config.toml
n_layer = 9
d_model = 320
n_head = 5
n_kv_head = 5
head_dim = 64
d_mlp = 1280
vocab_size = 8192
activation = "squared_relu"
norm = "rmsnorm"
norm_place = "pre"
norm_eps = 1e-06
positions = "rope"
rope_base = 311000.0
rope_fraction = 1.0
qk_norm = false
attn_scale = 0.0875
bias = "all"
tie_embeddings = false
parallel_block = false
extras = ["some layers without attention", "local attention windows", "gated attention", "value embeddings", "hashed n-gram embeddings", "an embedding shortcut", "learned residual scales", "weighted sums over earlier layers", "capped logits"]
init = "uniform"
init_std_qkv = 0.0383
init_std_o = 0.00903
init_std_up = 0.0383
init_std_down = 0.00451
optimizer = "adam_atan2"
lr = 0.00108
beta1 = 0.9
beta2 = 0.98
weight_decay = 0.12
lr_head = 0.0301
warmup_steps = 573
schedule = "wsd"
decay_fraction = 1.0
decay_shape = "sqrt"
final_lr_fraction = 0.0
batch_tokens = [32768, 65536, 98304]
seq_len = 1024
doc_mask = true
train_tokens = 613400000
steps = 10231
dataset = "wikipedia_en"
Each number is 128 + 32 x the weight over its row's rms, rounded and kept within 0 to 255. Layers, rows and columns count from 0. Numbers have three digits each. The size before them is the row's rms in percent of the matrix's.

# v: layer 4 attention value, 320x320, rms 0.0672, rows 0-42, columns 160-319
# o: layer 4 attention output (transposed), 320x320, rms 0.0605, rows 0-41, columns 160-319
v0 089:132159109150109182147098133102149111116095104121147125167144042109147137105133120190110149170160062089160149112139087154134131124105114058134150189122160110153137113153211128121156134097193166151165156128118120088066161148138083101130120143143159139139156107195143114092139155097176141102179136167103069075130141123137100151131156147113131101126164136104150118135122063095178142185119126073153121130152124118203079153056073121119101133078061115157112100155119118130141085037107126
o0 087:148150082147112094148071159167167123167144079107118127146198198125115118106103173133118117115127219145142089151078190107086151148172173126105105115136087154164176111108109095135180101129114108205115154112100132156077152118171185136126123131096108086150133114063095140127039196146117153162143105162127123164106148110146118155113131138121145107136112093135122100153134102089139087182159160132144082177101119199133121143131104149110202117120129090139103118156122162123162142131125214
v1 095:158078195101126151134118208107127145095149116154128090143141169100101069144097175150149151132087138157079116116123180151151139115114166127149120037136118163151141102135109148125182137076100147105164139113114084091120106103133157140125098085112183185154101114148098136141185090103108140158151133138143161172176082151103146124152121117178157113129181178179148150093146167114108094095106088200126125092145171148113142103158110200083087127141186132083113156099157130190103146158136100
o1 094:152152174071111127141133107075096098072115140117146080135040083144167113134129086139117125136096096162133089122150107120165093068077073139133179144145134136119103126123139159097070140127126098076134116111188108098131127082116089103203088159130169139111150143143131123167218079103144134136083122118103068149102102160152104132193135148137130137095200126107163150113139127138138092086148105133070159118168159047109109098086091105177151102202156156105147156086107160152091165131161076
v2 097:138142106194101151163107114118165124158117116108146150130114117138178162148129138153144161143167087081121106125113096157081123107103086040120111186099137140132105108121195088094105101189158153141174175139126150122147193075159046134117097143090131095084150097149140127133114163105142132102144115177103130082128112103104144112114161149122139158180108092106133109136092103110150155149126149038087191127164128099181113120055125157135132154051060092138136090158149120099180165055076098
o2 098:113112081131117120137099143148133127173139102105125179143191227114114117105099155106118099096143210131133112176097174150073121150199191107132089113126131144161116078104172084159154127155173127184156170107116123149113185156145180146127118116095086098151130101075080159101085179179094145156118108171159131148146157079134107150104132116113134135167088111112103112166161084096131155157161156118145067166110144157140145166124148131088188099163129072140127099151130149093182123129129221
v3 096:142176108116118148152127154134137089150100178156140182173114066099177133131138165199121158177126092116172121120068161068060110125120140136074144183136142134099115151161166141167125147117164154184153102120097144126127161117174178130152162171124121104138175234100106123105035180111158167106113141175062114097100140125141130099121136112135049138169087138105167115128156066150204111148116170127172099168096141118127111165135171124148079137078128140110140121210119129123123147109104179
o3 097:123119097166085054158148172182199111155123117130146130183217136111087168104152157131173126140140188110191133111149136108088156158129138098119114099175118099107178144134128119113136132120108111209136142104084085145115175145151136124091156124116125064179131096130173092120090183158161125137163151157209182173105187151126139127072109099126198107204132121164134111115122168156156140146105186133144065189092127157173094122126152135108143119089063114134099106150120056095157120134118146
v4 110:145116113103111136137106108127152152134128124110142126141147088103086154089164141117118170085195136096142199114157112113098144149128185063124177112129088115138141138143195120086141116172162150144114060122137121134121076183209067166124108143110132090119209212125176119113151135142155116114130118174148134085105161066157117184047091119144045126055114143122118071154114134110087143127152172111153110132154122161199107180114141111124166114032088099148072066165101116096114124072128153
o4 106:113107079160099064139125182196161107102102092126150166119097133071128107121106174111096100162121110105085138106094123071128189124190188129140159141094074088165147149178128067165153101183123150142080159155124105162097144178185132162200135174108157082120180153146152145096114156161145122113115110148137126150161197046139122066042118130115104122083117115138174091114077133118138123124176186086141135176098098165149076186148106167154133097114176177063086130156103094158138133115080179
v5 102:101171121124132138118114153091113153132112198127112140114149121132137134200120109129146090157076148147161130135112148172149094150135124152095112094151145167159122096109142120181148128049080124116103124115122142146105114141101151113138111136151185156116143052148099130123051100125050173098058121094142149129144108133162142126192193145092172205232094135146160128176121133035140091148130066198207184130162140091099146042133142082106121190138114131131171168103130104094121107101095124
o5 105:188164171151198149137128116070123094164131166095125089100136171171168146063132090166173120088100131161183069105098132159083097153151157169109085102200145153146068159079154132137121130102155121110125149113124129108130121142109166065093136074132150159072088062137111125118109136168105126175148143137119163134075146126125161116141177143202112100133074055089118073102091056188146141139143109166124114120156159077174113138138166142113098137154085105174127160116109144157155123149136110
v6 094:128153143129182121141176114089155124102143130158096149126150157153163109090078098097143117123084146116080124166178164169142137116112071120054092132084125164095111156138109085165096138117152118095084115150118145156163141126115116139161110171154107183120108137123145124122138128135133156134152105116120108177103112146051100095160160155119112085037131075098102134117120136185109113091155169149184155125104113073142122112083211091165139085138101154125178114095080148132160159183133092
o6 091:122081102133134202146142187115105105151159185128116173100126087097067137134092114108150127125178111075142137165210117133142091107132104080133136136099177124100105150149186130089069101110141124127154100153172128122168086164114113138122094082117116150097104114160063140122166091105125149139149142139162136074091102100147158153158186110121107054140079121166105111135103180102115080105110092136144112059144129113121203138135145104136104098132085075143179110159187104118115117153100142
v7 081:140099129086139141127141156147154112104148133121106126122164195114101068121118080119147145116107180109136145146125178137141109141159165199122093121100107133110139174147078157180149123113110098052082094159147122087124065124130140165159175102167091143129172202149122093152109126174095097159119098134161111165146147146102152127103078129191161126081165169121097141120157146163106140075137083174161105129118105147065202182137107126067168058157153171092168147067100131180110145202162107
o7 077:114128142096153178099179083110096100071125194135125130090062136108108149155157079135130117161155086118135175138195086125184097140076074124149183157088134118134102131113141145147097115162096126061105098139160099114186076131120066123137163127147118151099151130198097113130174092075152098117126160106129108052097102115135149111145163115134130171080159130135156123131123151169165109071111097140114218088133110078093179123118087091161089128118151167107159120135095094145097153114102038
v8 110:125124115151131131178153144084163114161164098143140176167102131118144105121152161159105138178113120110168113146102151128113129116115113149094148153158122163125178141131174106133122139149125139140140144133127222123100167194165131122156140147156147180124119178141128146128043134104166156108123126194092102130139146114115113111063122120121057090144093101096164136084089099149120185085127164125219129127132101112162063145081231112109106160161147142127144139139074142169172171152139128
o8 110:059154076150101154148130143155130119141087108150123157151188105085092133141121163166132147144138108094185117134180148113105106119202132133109090131126105099113149178146163142091124111115146108194167117106106113124139148217163141153127089061069134125179152140156115130117114126142157137130152115188171152171095181114157160135107144129113140086101096039154126110120119173106130097131139139159123116114136119185142186137135179165135118072143083071087128119161191135142185127153119165
v9 095:173139106112131144115138107158094079150140156132112100190152152127152099131153083158153170119097154144130098091104152143127135153099118142115123200097150121130126153116121153111145166022092128150126111121129177083146137177115142111137174157116159135092165178117140112109141100122189152116197120174075108114125087086104105176114135136177078159156157178096129138083182130141157102127099094112084049146130107113139125159144141117124116087082110176045165133152076098184079135170125088
o9 095:110119107115081125148140093170127086144117161135095127168112213138120130104154090161153129111135211119178138128111149096123151174067078154147166127062143148139142133114099100134112118118070120106120154100118093131149174071174107102112196161150105169110165139113128094116099132060136144107131166147150068129183105098147137166159130142108168176099155170126158186155106141147163090142132123142101170158114087174090127098123113073188154136113133184042170068158090115158042174120097142
v10 107:106169133085135183103133064154128116117140130123110086152162105115102100112108119125136081166084160091139148184113135164184113158127042116084134151131150133134125127105105152197165148078166132135075106142120105152165110129128154193153131221113142146170121103106141100140148084138118152149035122098087153131094109181121115093198150121168135143141164136131124171141156171075193079118135142192168135102109098070135172149116188152076134120176133162177164137149074138067091121155126089
o10 107:139083100160114155114140190143133142169153193089087062154160094148158131111087074132199153138159123089168122121195069131054160163108150106138113097076133137088075118128143139106161114046099124119092147151156091112123085130134162085121180104143144180105101094135092137092151151114107159162138116030124152132098135141061207115127172136149162137135088141143101172061103144147141116089119064131135106105158154098138158136111109133183045120097092085146134172133133075169102112153156095
v11 088:090096185132127057146120144176127169057153145169167143070091126110129165189114115140098101115097128173117127114088154077106109087110176127125118082183137126103133137111120110183089148174080146096186189126121116142090111084138158119143118135108139101134079068091125184113112182084098090113150135060163144140084119151131139134153164130142139165113051079137122125152128090112096123126158128096143097172162165145091124052158119133167082168188172082172076150138144166120183126093156195
o11 084:105154131117149104117144100096122159139114079166144103112163063144158164088166131101106140133086112187092113124086123146133127080108105131142037127222128141141177133137100163147115170103146150143168088090112158129127140150076128156154074148149118054216099131145234129180154125155126117091128132164156131175150094182149102135112087145178162128117155149126066141137173156114117183095110135099106112166155147125123081117157174177104111118150094121142113169071109171111142097170181115
v12 126:071145121115114115117147059123122108133130055161150097170111197114169213109105126117128120184184157114143154127122077152124155134108087104117118175080151157153132162088153124057103111169124105146125152129139153102135186177106147130129099150074055128119145125146162129133171105159157101105081127167102129112132138128128113172119147149075107162081124106103111139127069105186164172108131169093113084120115084050200100127097185130104151137105072140152106095118072115080192181146102139
o12 119:105097071154105131115121130168111113112134105085136182159155183119092059140162170118143163130181068061141168111134161135114135173168141112161076185097144149121150088171164133138098118164133126160127126149133148172124167175148108149140166111055091157167184113130063170084088158092104168100146135097159110086162141114150132125140129102073123120170109174157088145117138179097108106120139135141159117133168125191122157125121129119129122138119141077094129107155193026140118084129122204
v13 110:100089159120087136110137127165152150097191131162144064076095063089161160136162132131081132155156084137129130106099121048150136130119172182168155151151062111117145156137109158110125150150112131137180138097107129089058125113146181119092166127115137110130062075116145130123090145120193136135147135131127134116106185135115127081104140107173138118123164152143114128119154133159117136114143107109155071165122148166122140120140132185104076126178210132119071146204117145157128160110157187
o13 110:090143122136106091117122094132160184124082116185126096137183069142150171111173117136121186107085113169120170064107109105124154153072116156167090124154093137106211167134081184112166189123056125147140119129096098128103145135091095155121159134154103077159121146135218114137143131141137126077111152122126124160142133223096097123113062137129165154134188194137118150099172131162117157114103115075134109210118114179101099095112162136108088121107116152117071120095124129126127120119184093
v14 096:113066190117131077086167193208124161127206116139110114126109145091119143140116134121123121107094171137117099110120154139105147133124153135109103018145140170115139151158114121136149104140099096070128177151142136127135119145089194109120147120171133154158082133105174117120085165121099126121124137098157120140128155164156154173135136114107152154117071131164107097134159146150104140056092160184132102160139158163047113061186157110071122167175213137063139160137081150164126174208156134
o14 095:125153133117147145089165111090085109109154150161158114124093077129168167170173102137137144155121077113167150121162076117148101094124034110147056138167173119119096143180095193112103156142145124047165085141172171103163103175074069127134121128172166113121127134180171098168167116118144092086158156106143122153164127165191143113135120119115137148127178133122092135116149147151135149090078112159083165104155189070127145108116139115138084157150125117109167156082128137103103135167152053
v15 092:119131099153087149078111132068097098129136103190153059180114090100091123171150150140159105137130104207176120094143169126162145132114146152137167092179109145125140189142096132124128158062130123148108134104105206129150112136083144107082129129120173129153107160118126117153143095164140126140167118169156123135159161131144108089149073141104089089190101152116131113099117137101131087154154046164173071109109104109131115137177114084115128113095125152029169161095175088176093069166127119
o15 094:107109177144117130173118114110131139129048151162152156150085160158106117109108136169129116125068106132154091081082165126156150145083113164147230141093137172118107168119091105105091119113098129111091134128109115144096192063144115113116177148096142215065165152118155117095128084093099142123079148126064069138148100107095093156146112156140101095127159085135191116092135106094115084217127109096089177098084080178127078071126180128113124116172160207092150066123122163152065132112124112
v16 105:129086155126123126069141065075121114095148154148127074106151142127112147105128080142154117136098154117162146137141191127143157126154135160122174135110122137131101149126097140137131097180096122100074144136128181183196108121103120171128110118098085149109144122079139124115154066159099151128108116105123155117118155111130106102082132154167166079083106109144069145108117135132121112128216112149137126061141136104141170130132147127130164117100120114111157119053162115128152108158169113
o16 103:094077154149153180115156123094107130109103174131148172129121121114093087118115087088128140143134036129128148096120121161155117159121163137143156192096136149117073128141188108134061123096105177053109123152139103152156146155121093126149127146111107194087158146201092153105200076149124150139104121091116110069158098137094104083106124128131093104108128137120143110121138131089098112103184101104156178122147105139138168135149148122127067079141118163092123109153136093147079064109122086
v17 102:113130186174159087154165198111157133133155117152151138137082098131169097152097121093118113104122147152072078162193168122096136112128128092109045110141143122112134103155154131188132133165133115112162129114131158124125153134127150141173121110189154159115040099145132158123102126113067098135197137129154138121168114132096167114183187138091111062120088079152136118117130167129127163106146142129165170113111146121124086087112121102166123140165130131115137148095146144136140168141128131
o17 102:128119133092148178134121162085105099156164120119132138108128041087124144157079140116148129128113120118140104214170137129180082072168084090099096133165174128122077125156145149067144146129185125121160097104169139084152118149097123129153031098096154132113073151124113131168161079169126108137128110183152122129072124139198130160154177140110102058117134072151122074171131113062131125164119095152106143044129147073130163138150142117066159115167113074147138145123182164078141121143114146
v18 095:131115187178154093113141096214151148149150147133142111131147193097157128110167093089123147058131158164094107148144075150118132125121118129146021088136121094101112132174089092086147114152114120120167122110158145113149128120161108158123125103139122073127105100087165160136142193181087065124193161100121130094147096111102122155120130145140150212098084139140076155144169120162168156085137117074029162173112152156161080065121153070164154117106061118116104097082101122120160153104120097
o18 101:113145106125165205089141129142102075144194148135111177105058108133173132135131053132069122115135158140119127205097120095149131069127018135149053134088181124139127108170120117132165186157143162078133124142133161064202140136114097146135102116188096167080096126110184128118138125100108055065143170153114073130192104130199122136176161126149171187110121196160070143155154114122130173081121114110100161087099132125127144115147130099123152182132145153090165144075072106097077113153088149
v19 102:145087173223126106104156140124116130071146177118148092132120161143162089152069165124167099091108095143089108150144135147119136111110113154113101166114082090068112128129148080189120147149087110112142168143108170166147156085117157104159144110118135129108081081079084151112128106146097161111161124113156094130122089186047141074169174105083167066181102075129117127085126156129135103133215137087091138123113087135122125074142107157219128074183085133090135146107164154150133164153147135
o19 106:111089157113160161156110120111128156173159125124117168155126107118115149137102161131120135084130198158126094171112180165139056092099091106141137111122174131090138101072141118090083159115167094136194123117109124093168146096086139133114106123173071137103100148108121121146177078130082138135106149177123140087120029167128083151166146102128111088155133133112111142172145096064129149115125101095104106064106117119135153127149159094103196069131109091132159093147160224099076112120155152
v20 110:096104123104109121105135121071145120086152110176138075104105145127171100126168036142112164161134118111128184156105142152158132119128100220172151187109132154156120166110110136099152100081056146115171125116142103094110132135080106132095136093114119197090153004179121095117179104101119155129124114098106126176144159104130128118084119126170156084124166209140144145104107128142100177139095133177179114081156138097108166125117121203077101146190187160147187142120114114162134169172156101
o20 121:139142143116148189092122072082075135091107137146089102109169186121105101132102103153175188113129064164091147093140105155114075203128145176133153166132121204152133140136170173110122105111049144096117091126131115161137130138126088136113136145084087175131147115151095170162133065118144185112113127088140137111153101163077126129177131175161131154103142187122134115162149122155143121113138088178171160158176134176085202107110072098118073127115175150114110112172158147150157153129183067
v21 097:139082157178120144115138150166171125098140134106149103105092152122094137085132095069120142067158121160093111102115091102127127116153165148136094069118085085131114102133091118060152112194091122146169101113129080131154106113162082185123089093136129086125123045119166129108127187166108103144129147111177149123117149134117162122092123107194203163085114144176101110099164153103131151102137097082134178136155174147087169052129084132131139132099152093147084128077143121147164109098148089
o21 098:122127119135111159080150127099171139096147134164108162064105013121154115206147043096076140148126113173084188110102059118123103096126091162174077139106120143121103132171123113110158190133144146083131154131150159088153125150079084164132100160158114148102114183115181141126171105187143112089129125144137091108175120164114090117113060154121152176123136202145107094111169125103122192114138128088156166189098136149127141144127141072114081143124160154137072164091125141095150098126141087
v22 107:127161082144142142120122112151086141143105212104111114179142151151100151103152153103102094080129139120151126108111138133098087099142173119088127107192074100124114116126112103118109129150126117166067098132135190216174051129182099146115096131097158114159185143126104145152119162116139154116104130141153152092121126075120117100099125134155194194135091080106124109114146121082159083111173066090161156108116136162133113105128136037157163126046069118096113164049133156154120042103126117
o22 102:090100086178126139142120133140166098139102159132115156101097104160153107144118094150068083158105206124141093133058100107075172105152149163140115102107130090127056152139130078151165118113160170112107168131080147096148146165137151117117157126167151178062124192121141127101145152172128085142147115169088119135154134085137122121113147152121121148086083065153163106129112077101106104148192154109135137142045101153167110148170200149166144128132131168111111141128075207144098096119107139
v23 097:118132170107156090120149168209148124133144100118132136134110148136127110067136107076124155112151125093097112166126092156070162097114132097127069088070120109132141118142071124099112151175107128098138197176113088117185158095138140166155089134161075103118093133194192119162161184101152056138133164118104139129135088157080145156128101160172190128144145102151092137133128131174151118104100147058048150122140148175128148121088131147116121129156163118147106159087082151168150161152142093
o23 098:086146093089108176081130072121061138109175110137083128125096113127129105192164069114102106166165118131119178167177101130154115076118053076137085134101169148132109087126100156170166116149156143109141108150154178092144051141087084146157112105171146119160127156150102132150150169076146095100127107095139082121171084120167154139153112138109150181110160165136098178145171171100144126111108109168125135147158153097094180133099079120153143189128164088147182165117139179096116159120133138
v24 089:145162139134132115094155140104141105176109128097128089121111112156091141048161088127143097110157119134149137120145139118136163110162135136109181110132050124121130144128116122057146124134102127114073105164097201148184095121105119099126091121159070139162147177145175105148135146153158113183165163183118130120113160126123080110076050136149137065132142135127038153118139125151122134111180084096089124128053109161098136128158084114149206092113107145076149141056119128211089098206183059
o24 089:104117120149118180146120112124123161100098146174125193108101082096098098210130130112116131149125127112116176096141125121145123128110094109131168146054139152097089133145129116125145117145127156083087125188093111106152104125097079152087131114121121206056153168148078131108141106124122107130105129079100103066161079094121093142119115135083064150115168120152203103148130125095120104157141099143165175120050087138142174095139141090130116133147162172108133090159143185112107130070109079
v25 099:135175079106160127142148106159104099199134094119108180168109151152135134051101152102164061128143157074140088146140103166121135142104089119119084099127152095151154105104103146147157131105141126094024125135121181145147133168114129118125147177172115111131135229157164127141120176149118121125123134167077104123133092134154108152206104118109124155120135097092091148135135143123178052143112156118109148114058101106154112199131119060120143090102136166110179135127067103126087115173113115
o25 095:111105109134117140140105158187118137148151142103101100111100155147124107164123124144129119149180155042183136176170103097146147131130084106102136087076147124136096100130090111148154056132148110146107126151136160124140083100137121112070202106137179170083111126114049108110079157063125090152174143075101132101102137076171170125149176110079101129133134074126130175130084123116138048180081128156124122061086107115084155152136113115152170190101121086146162120149147101108110158116056133
v26 096:139126127162187129144121142141132120184121108101142163189121132144099162102144201109125141049194147132125119116109106116161153119129125091134088164107137048119135117155153093127083139135167132180123081146126158122203129144164123096109092111120183088111088173118108145150192130121177101144213146091112097077120086100076125118090104112113107121061143140102085116125130128176170164133133162063043099152102099172191115125159124111197174077082019149088098131103179123136121099131155143
o26 095:093120131143134135145102124178170111152124096159118189132054041101150111199107149129093140145110129098088138188122146112181174089093097119116177118039148082128118107151090097108172116132184146112113126167094116103143146073144132151123092128157147189128115171084139094147121076105090082127066103135098122096174090104141091162145135120096098140133126141182149141178125133078128103153116145111143147057073066125112141101144140116140181129115171165113139123151150125069079143072080173
v27 088:112114096121097113154138153101140175096143137113135139133086051124138154173136156158132119186091112107126169135119155072133100125163146067134177099183153108098102086116162109167120096188147113140154123111141108150085113077160117142175134119079109117080121076104098162119095158122091162108113104163128147120111151120139122092108148129045094116153075085146173101142102142032120126126125131166142150149159116126119125089116153139135107169147099079209072092197171161107115135059116174
o27 086:148118183136128054137116154117142139144134067103162114146169119125159141076099209108140133119111147161129092105104150169109169118196199115122127104209104113113135125128152133111116139134143116144141124109109127144085143188128195131142107132105154039159093129126124133132139150213139138163133095151132161154087172139139122104059133120129071058149127061108131084137120089124138162102127168124111084143150164106203096184134161202065140081151103075167072157122143127131186091123150159
v28 101:151092132121089101142134113091105165097077162132125169129168128102092059156105188129151128106156125120149106103099144141153136148106126123122144203094129180107122098150162117134129143044112117164143117103137083116094137107101103108131188094129109062111175145094080140154124115115158123125185127113182076095113078157117117164077106094076077107131174168140123112173153113099056123161113103112146119136175117159155096120113093132176166074108078140129102154169145105110097118066130126
o28 101:158130167108151090148115103166122151109161119138124147113065187112138151057104166137115092045102181166077093163081174119143117103127155155134201110135104088104199170056124081176130105153125130145142133116091102146155142063165186125136115139181059121129166108100141141145106106093141130122118154180115148154131077102120096137130133107157130136104053138083130128156062113183151163128127168084132083129092072148133088111129114139134175080143170184139161112150078178164137151111134185
v29 121:163174125177146144143143108147113103131144192100094146128130194129149121144142088098153098103092156142100090154138126190112130126107069130149054143101174130135100088162138098180163130093099122114101153148121117111180153117096131124115153137177125189125145084111112094152114115159052158106148127124114080148181076155135151158196172140090197183179135144104095175122124138085160110136109128120096210100156120096132145092108070111149161138102107157060192151112121124105124150139097091
o29 118:168124117106165200126110138107112077174204202088085126120125212152126154135085089136159111092149210126177086204121137146096056138138115140122091096127174139163051109086139119140172113111172121083168152129151147095191116102102149086095119097164106204058089080096085128118110138126110116134146155142142123130150114099144146168190197125144156154152078136105092131160135074120134151149121078174137128056136144101121146120136093075127158164127101087131209127118107184097083142157100153
v30 101:108138103133140195149117160104130096145111164143133201109129091184113121156143117160139132134110101121114139132134127140105116135147118107106097171160157091167149124120156120133105149180153123112100117137113132180148150100163092163128086122141155226112129128130084110133086107108122140109070133172108144149124084107155123074153140144115156114114071137133191118132104146036126078131077154141180235115134121112109146171139053087099095206100156134181134129105163132093186090086119134
o30 099:157123119138109107133122175119179104139102119116110112088192120130073143147117148105163111134145141111149136107158098138091097123209216165090114116185106129166025116121173121084145100080175115174131129122145130132070115147114162090123090112087169102129085131087071124111097131197172154195152070149182175115075218101101144145103121139125111077158086081136137079127107110109125133204149135172163134128155172103157146163145141136104095129110104058186089157149155092115191134122104112
v31 094:132120162147113186103148157045110092186154114078099106185141070117068077138153161133114139087180143137136107067142172135170138168156119160123152134149096106134164118089174109159171165066157140154101098111131178174145133169167130095066089102157177156161085094167126095112080061143117178133152117153147096117170144167111129135070127099116137077152145100137133139135144161113131196146138153170176173119130097188092094162143171080102153147105122174048141170130107108135069106159145099
o31 095:135127127178146200136093160141160132134110142157108165102085058107148146172083133169162146091125136121122108139188106108110079113179113173140166095079120114094089180139135114080158129121187132103114128143131119100109098101144129100108122097134134189033101169104103119137126074143152142137136098142100142131090154113097136117131138149075090093107053066128194077102058084079130130188150111113135167056066098141153171127161182138130124107117148151128127094178188208121124159099104103
v32 100:143108180141130188132124091116152108087082068172101156194178153128109060131110109169135193145072155187073138112141164134158187149084130156102077109119109145109134157166142176152155112126138122085129075111129139067147136120136153178160159148088134219121117228082114136116139048117181123138168133118121117161151143114112160105181135176181058092070136151131189125114157151119154116094157102152129102110150133092150107127092162149103150094111130132118112091140125137138133142151126089
o32 097:147112102090066127141175153122123058098121162083137110153119105135096148111136082114124115152144097115123155132186127087182136097092097096133178192105130145139115135139149115092058158133093107161107126107162087120098159105192097095221111144098124118154144141156123108105159092067170150112121124204176075128123148124151142139159122125147202095107151141143122137108118186102139088071193126139059154124198150105109125138096085101149111098153110118095156119089127014170075117132092132
v33 093:162086174089168175125107136142168119145177120164096111170141144181098102154116147134157145170086164148081107135095153119181149114121079154113117143090168177110130166144063148157131107081116124125140107147128085151176169100082129160177144123129104143107112094105133124139133080095159155133062141092093140200150097173110140095185117138154137112153197141180144157089137133143190107130132090186138128095148147125045186095150122192123107113186150183175167167113175125135095125207147110
o33 088:178129198125110169102154092096083147065125195133106090145088049117149140128103083121159154128123096135158161104195083134154076102077092140148187154125166107086069142121158174093098145101117104088133082146143104107177101091097104109097139098154145147130134101148070115129193100094145146131135122084138148097083087190110153128169135108159174118168133167116083137107119129172143142095103100176114148112173173070157188105081115101101049122115102115160134148108148063118118117098142054
v34 090:112101108154108081178149137174143177061155144148171145139173138068149102205092177152119140171104091112129152141111103126101124102101108104121159144150188162136121131152157137122109120121141165147176177080130107115094194110166137105154117126057168073148123087085114138119160149145090117107092102102124111097127147131147160170099138108043068161138088103116188082118150085117115141173088179157110064144158168056151096105126167182111089178163103103173098099191115150062123133048099206
o34 086:149158144162111066116101149112146113158156057126165087175175182143167136069138153144128121137118151168122100118098141120078148121135156115121090125186109119151193115126095153118109138115124117146143134087124129166116204144152175134145115165138113059205141118092208136160110153140096140103130122139164123213156183162136128120127106126174170121140120157118083154122132148150133136095125152114071083161165162147137075136113110160111154134124131102120125169086099148133140108170189154
v35 108:117122130151091156142096070137131094147074133148127116073150158119153192144159089115147155124180089117104117131074058101108146132116143136181078165051108124134129147152088115077119128115147146143140128136156081091128109095079109126113163108099078110096190103100176132130166157138185115115156144155132103134139113118121138117166137144161151166136190196110116125112108087152158124131103058017024131137102127112118133161119070204143149125059114104122132085152143101120141118074104117
o35 111:153091125113110090100131100144146132126131147130100142131130242134107129119128128061104127100146186169082160113065164117109130164075132134173160120116131141138150085108117104160159142169064120141127170130123139134130186074127120156117184166136076137152159096085134139094053154085099143104120175152122096110211091097105073170124093116119155187151169216123108165124179093156128189135134128113141116196068096184072092126109075067100165164105182174132128055126085109094112139118123152
v36 098:134072203185129091133144212134123098089158113128145088148111088087100154156120127148094116127123138174132105122128192083098151139122205171140135077137075162113152122121125108163170108120088140104165180091112173134100121164130154124114093100184165093142082089099146167124077137118159119114198116166188116110116155151111117100103096105125158128175101087157120100144124138165069208102225118149104110124120151209057104049125174111157131113140148110046090148121161153210163160160136143
o36 096:081152156111144162135180097101136152120089114154140149137084078113169150103149130127083127091062120185125116118108168127163116080111066124161126134160128129085176192153112131118106202167138146118163141105112122099129149153131097171158098107148136126134136178138219122150176091139142081074107161223112085144130092169177072117126098140150146117062160085139143105105166114095109150092158136066076174132108099147138116103126209150113137081192118165070127081103118252120109141118151138
v37 098:113107154133128099144122067135156171146129115128098064105109122095161123136154099139101154092152128108123156130125121108156136143122200133127159143123137121109102159131136093115093113165085133165170109098148145086104094168166103089116135093098129064045111117151099117153208100150149089130184132078136110083163185069137097179020127111074065157071147165132110120129092104156140178129117154099121078165114116145200138106165137148170130142132078126091110115127086118119105120116105171
o37 100:095161156142206087121127060153134109105121083119169178141055158093144091095176156162110177082128042134084137139072175132212165152079140136147135185097093109160187124152153128148135164185096147078125122156097128124142141146166126112170113162137097120128151104152176137136140120125131095085062138148125097068163114171127089097155171123136073156107147154140122126199130103147129105088139171122127130093164100149134114112152084126104170142115145214069085151136098023121090106103125208
v38 098:171162078142110133131134155119126116173176142061118049179129132136139088094111206084088145115184089113118102098132118152142074117117103065143102201180164080115162102107148091120102123163128115195172123148106148168156153098140091070116147120191176124099141081182111127143132147102149099109131100147101117086154121134095128107039079124105153080221163100142118108141122093108175177137146156053031155148122120191155111128133156143145172126124053138077124171117132136164112085161151103
o38 094:103117126151139155137090068170129155131158089139103152139113103110141115165097141158115145090132237143113108183119129160126115095158129125106162088069141101105109108113128114152208113141179144131143120152079131093123112098132158125102112098175128163123122111061072153155152143137124114134113083145117131130116074126131098166155166135097079178135076083137166121192126069088119137151102148112156097111053096144128183097113151140101176138125165108151122142166151232073159149080157186
v39 088:116055171126203086128148128159112184073172101104123139106088141098154097124106119105087149111108165111104124141123115092128103107153174147105088065099169141101110098135095145136107145215155135102138112136140083130102077110210158127190090121134173055097046137137161134136148175116092083116149146031164138130121098149142164133117136098136123182104097102178111117138130132123066156134144190113116068161139135159142137050141177126137085139181101108185093087103113161119107129128122149
o39 087:093148160115167143079154111118140118142152047158160093129087051125178132137159097133101171170136050156081134158143082127173158078098078104134084124163137117147163113157119153123116148118158139096135108111169132109126105158097111136192057159153149082202096165158212129204176094113139092105094107147150119151148143168170148115121130135157135130081137135158062163128148178120137154064117133119081142098168167086091139153130133164138122167127136120139134218096115108108135107144162097
v40 095:117123135122163135116108132155087056137108116120151087147146079082151162116210104145093122153134115174187088100123129147133149130104167174128145100158121139168164134106064120081148168076138118125103137116110195105097094209156106129091075141167174117169147153132125150125125133150173072163188106176098129086133187098151132153112105121191143174107096140102073102104171125144125186122134118143096071126110126125144082191159127061124139135067099147038124187145082113178094135144150115
o40 093:077169109126124146141158096164112126150095130125130151144094156148150126095173081154113128127115131125157123122105148102121181159104069126140102127109113124150186116168076128142162138127093166086128180102118158120138135100160117158148156152140129141074135167108185100118089136095130078079142147130085052151176126151141116121134121160134198187061179115140159184135135136091124089158135146090117187134121091174107084124165135121184148161115101203032127107121076163138057159153088135
v41 109:115126159149183122148136101143154091109103178134127168125137173115143105126123095161116159087063168149181124130132157157112111162100219166130085078170088090091087157159100133138109121150094109142114083099129166117125063140205151165142120113110196150132151160115092143128108117135099136102200141078126119137136123048124106140135156125203165183053040121149187100143153156138085139102152088144178142122158143106207130043131159089205087090123098108101121144082079132127196093095118124
o41 108:098153111098164154143174137115173066173104128092148166121099135149130099070185079161090103136118123127139090140099148093147172104085119157135104154143128130163160128124148107113076184131111118158116159094122123080147175122185117113195094135138108160134120125155223088116122096094114085123111144237136079119118133113162123136170147156183172117093150140149107147142143134135149084076173151080074154114177138129151088147146163113174185111148086167076106136085060074162104114150068174
v42 086:153137194165167113134135105141130084105118109168115119126144177134159086137095096119143141060087124149101077109121182124126177097107106144133037145085123081104130121152110152188118120115157096119118128155135128158201128138086171157125147105151175118098079168044097153128142070114111104169175136115100131152158113115040177078189166128138148101095085122122104178091150153129174143138128125122134178074107141132094120124190101114143146128085105128088162138129173130141126129162116112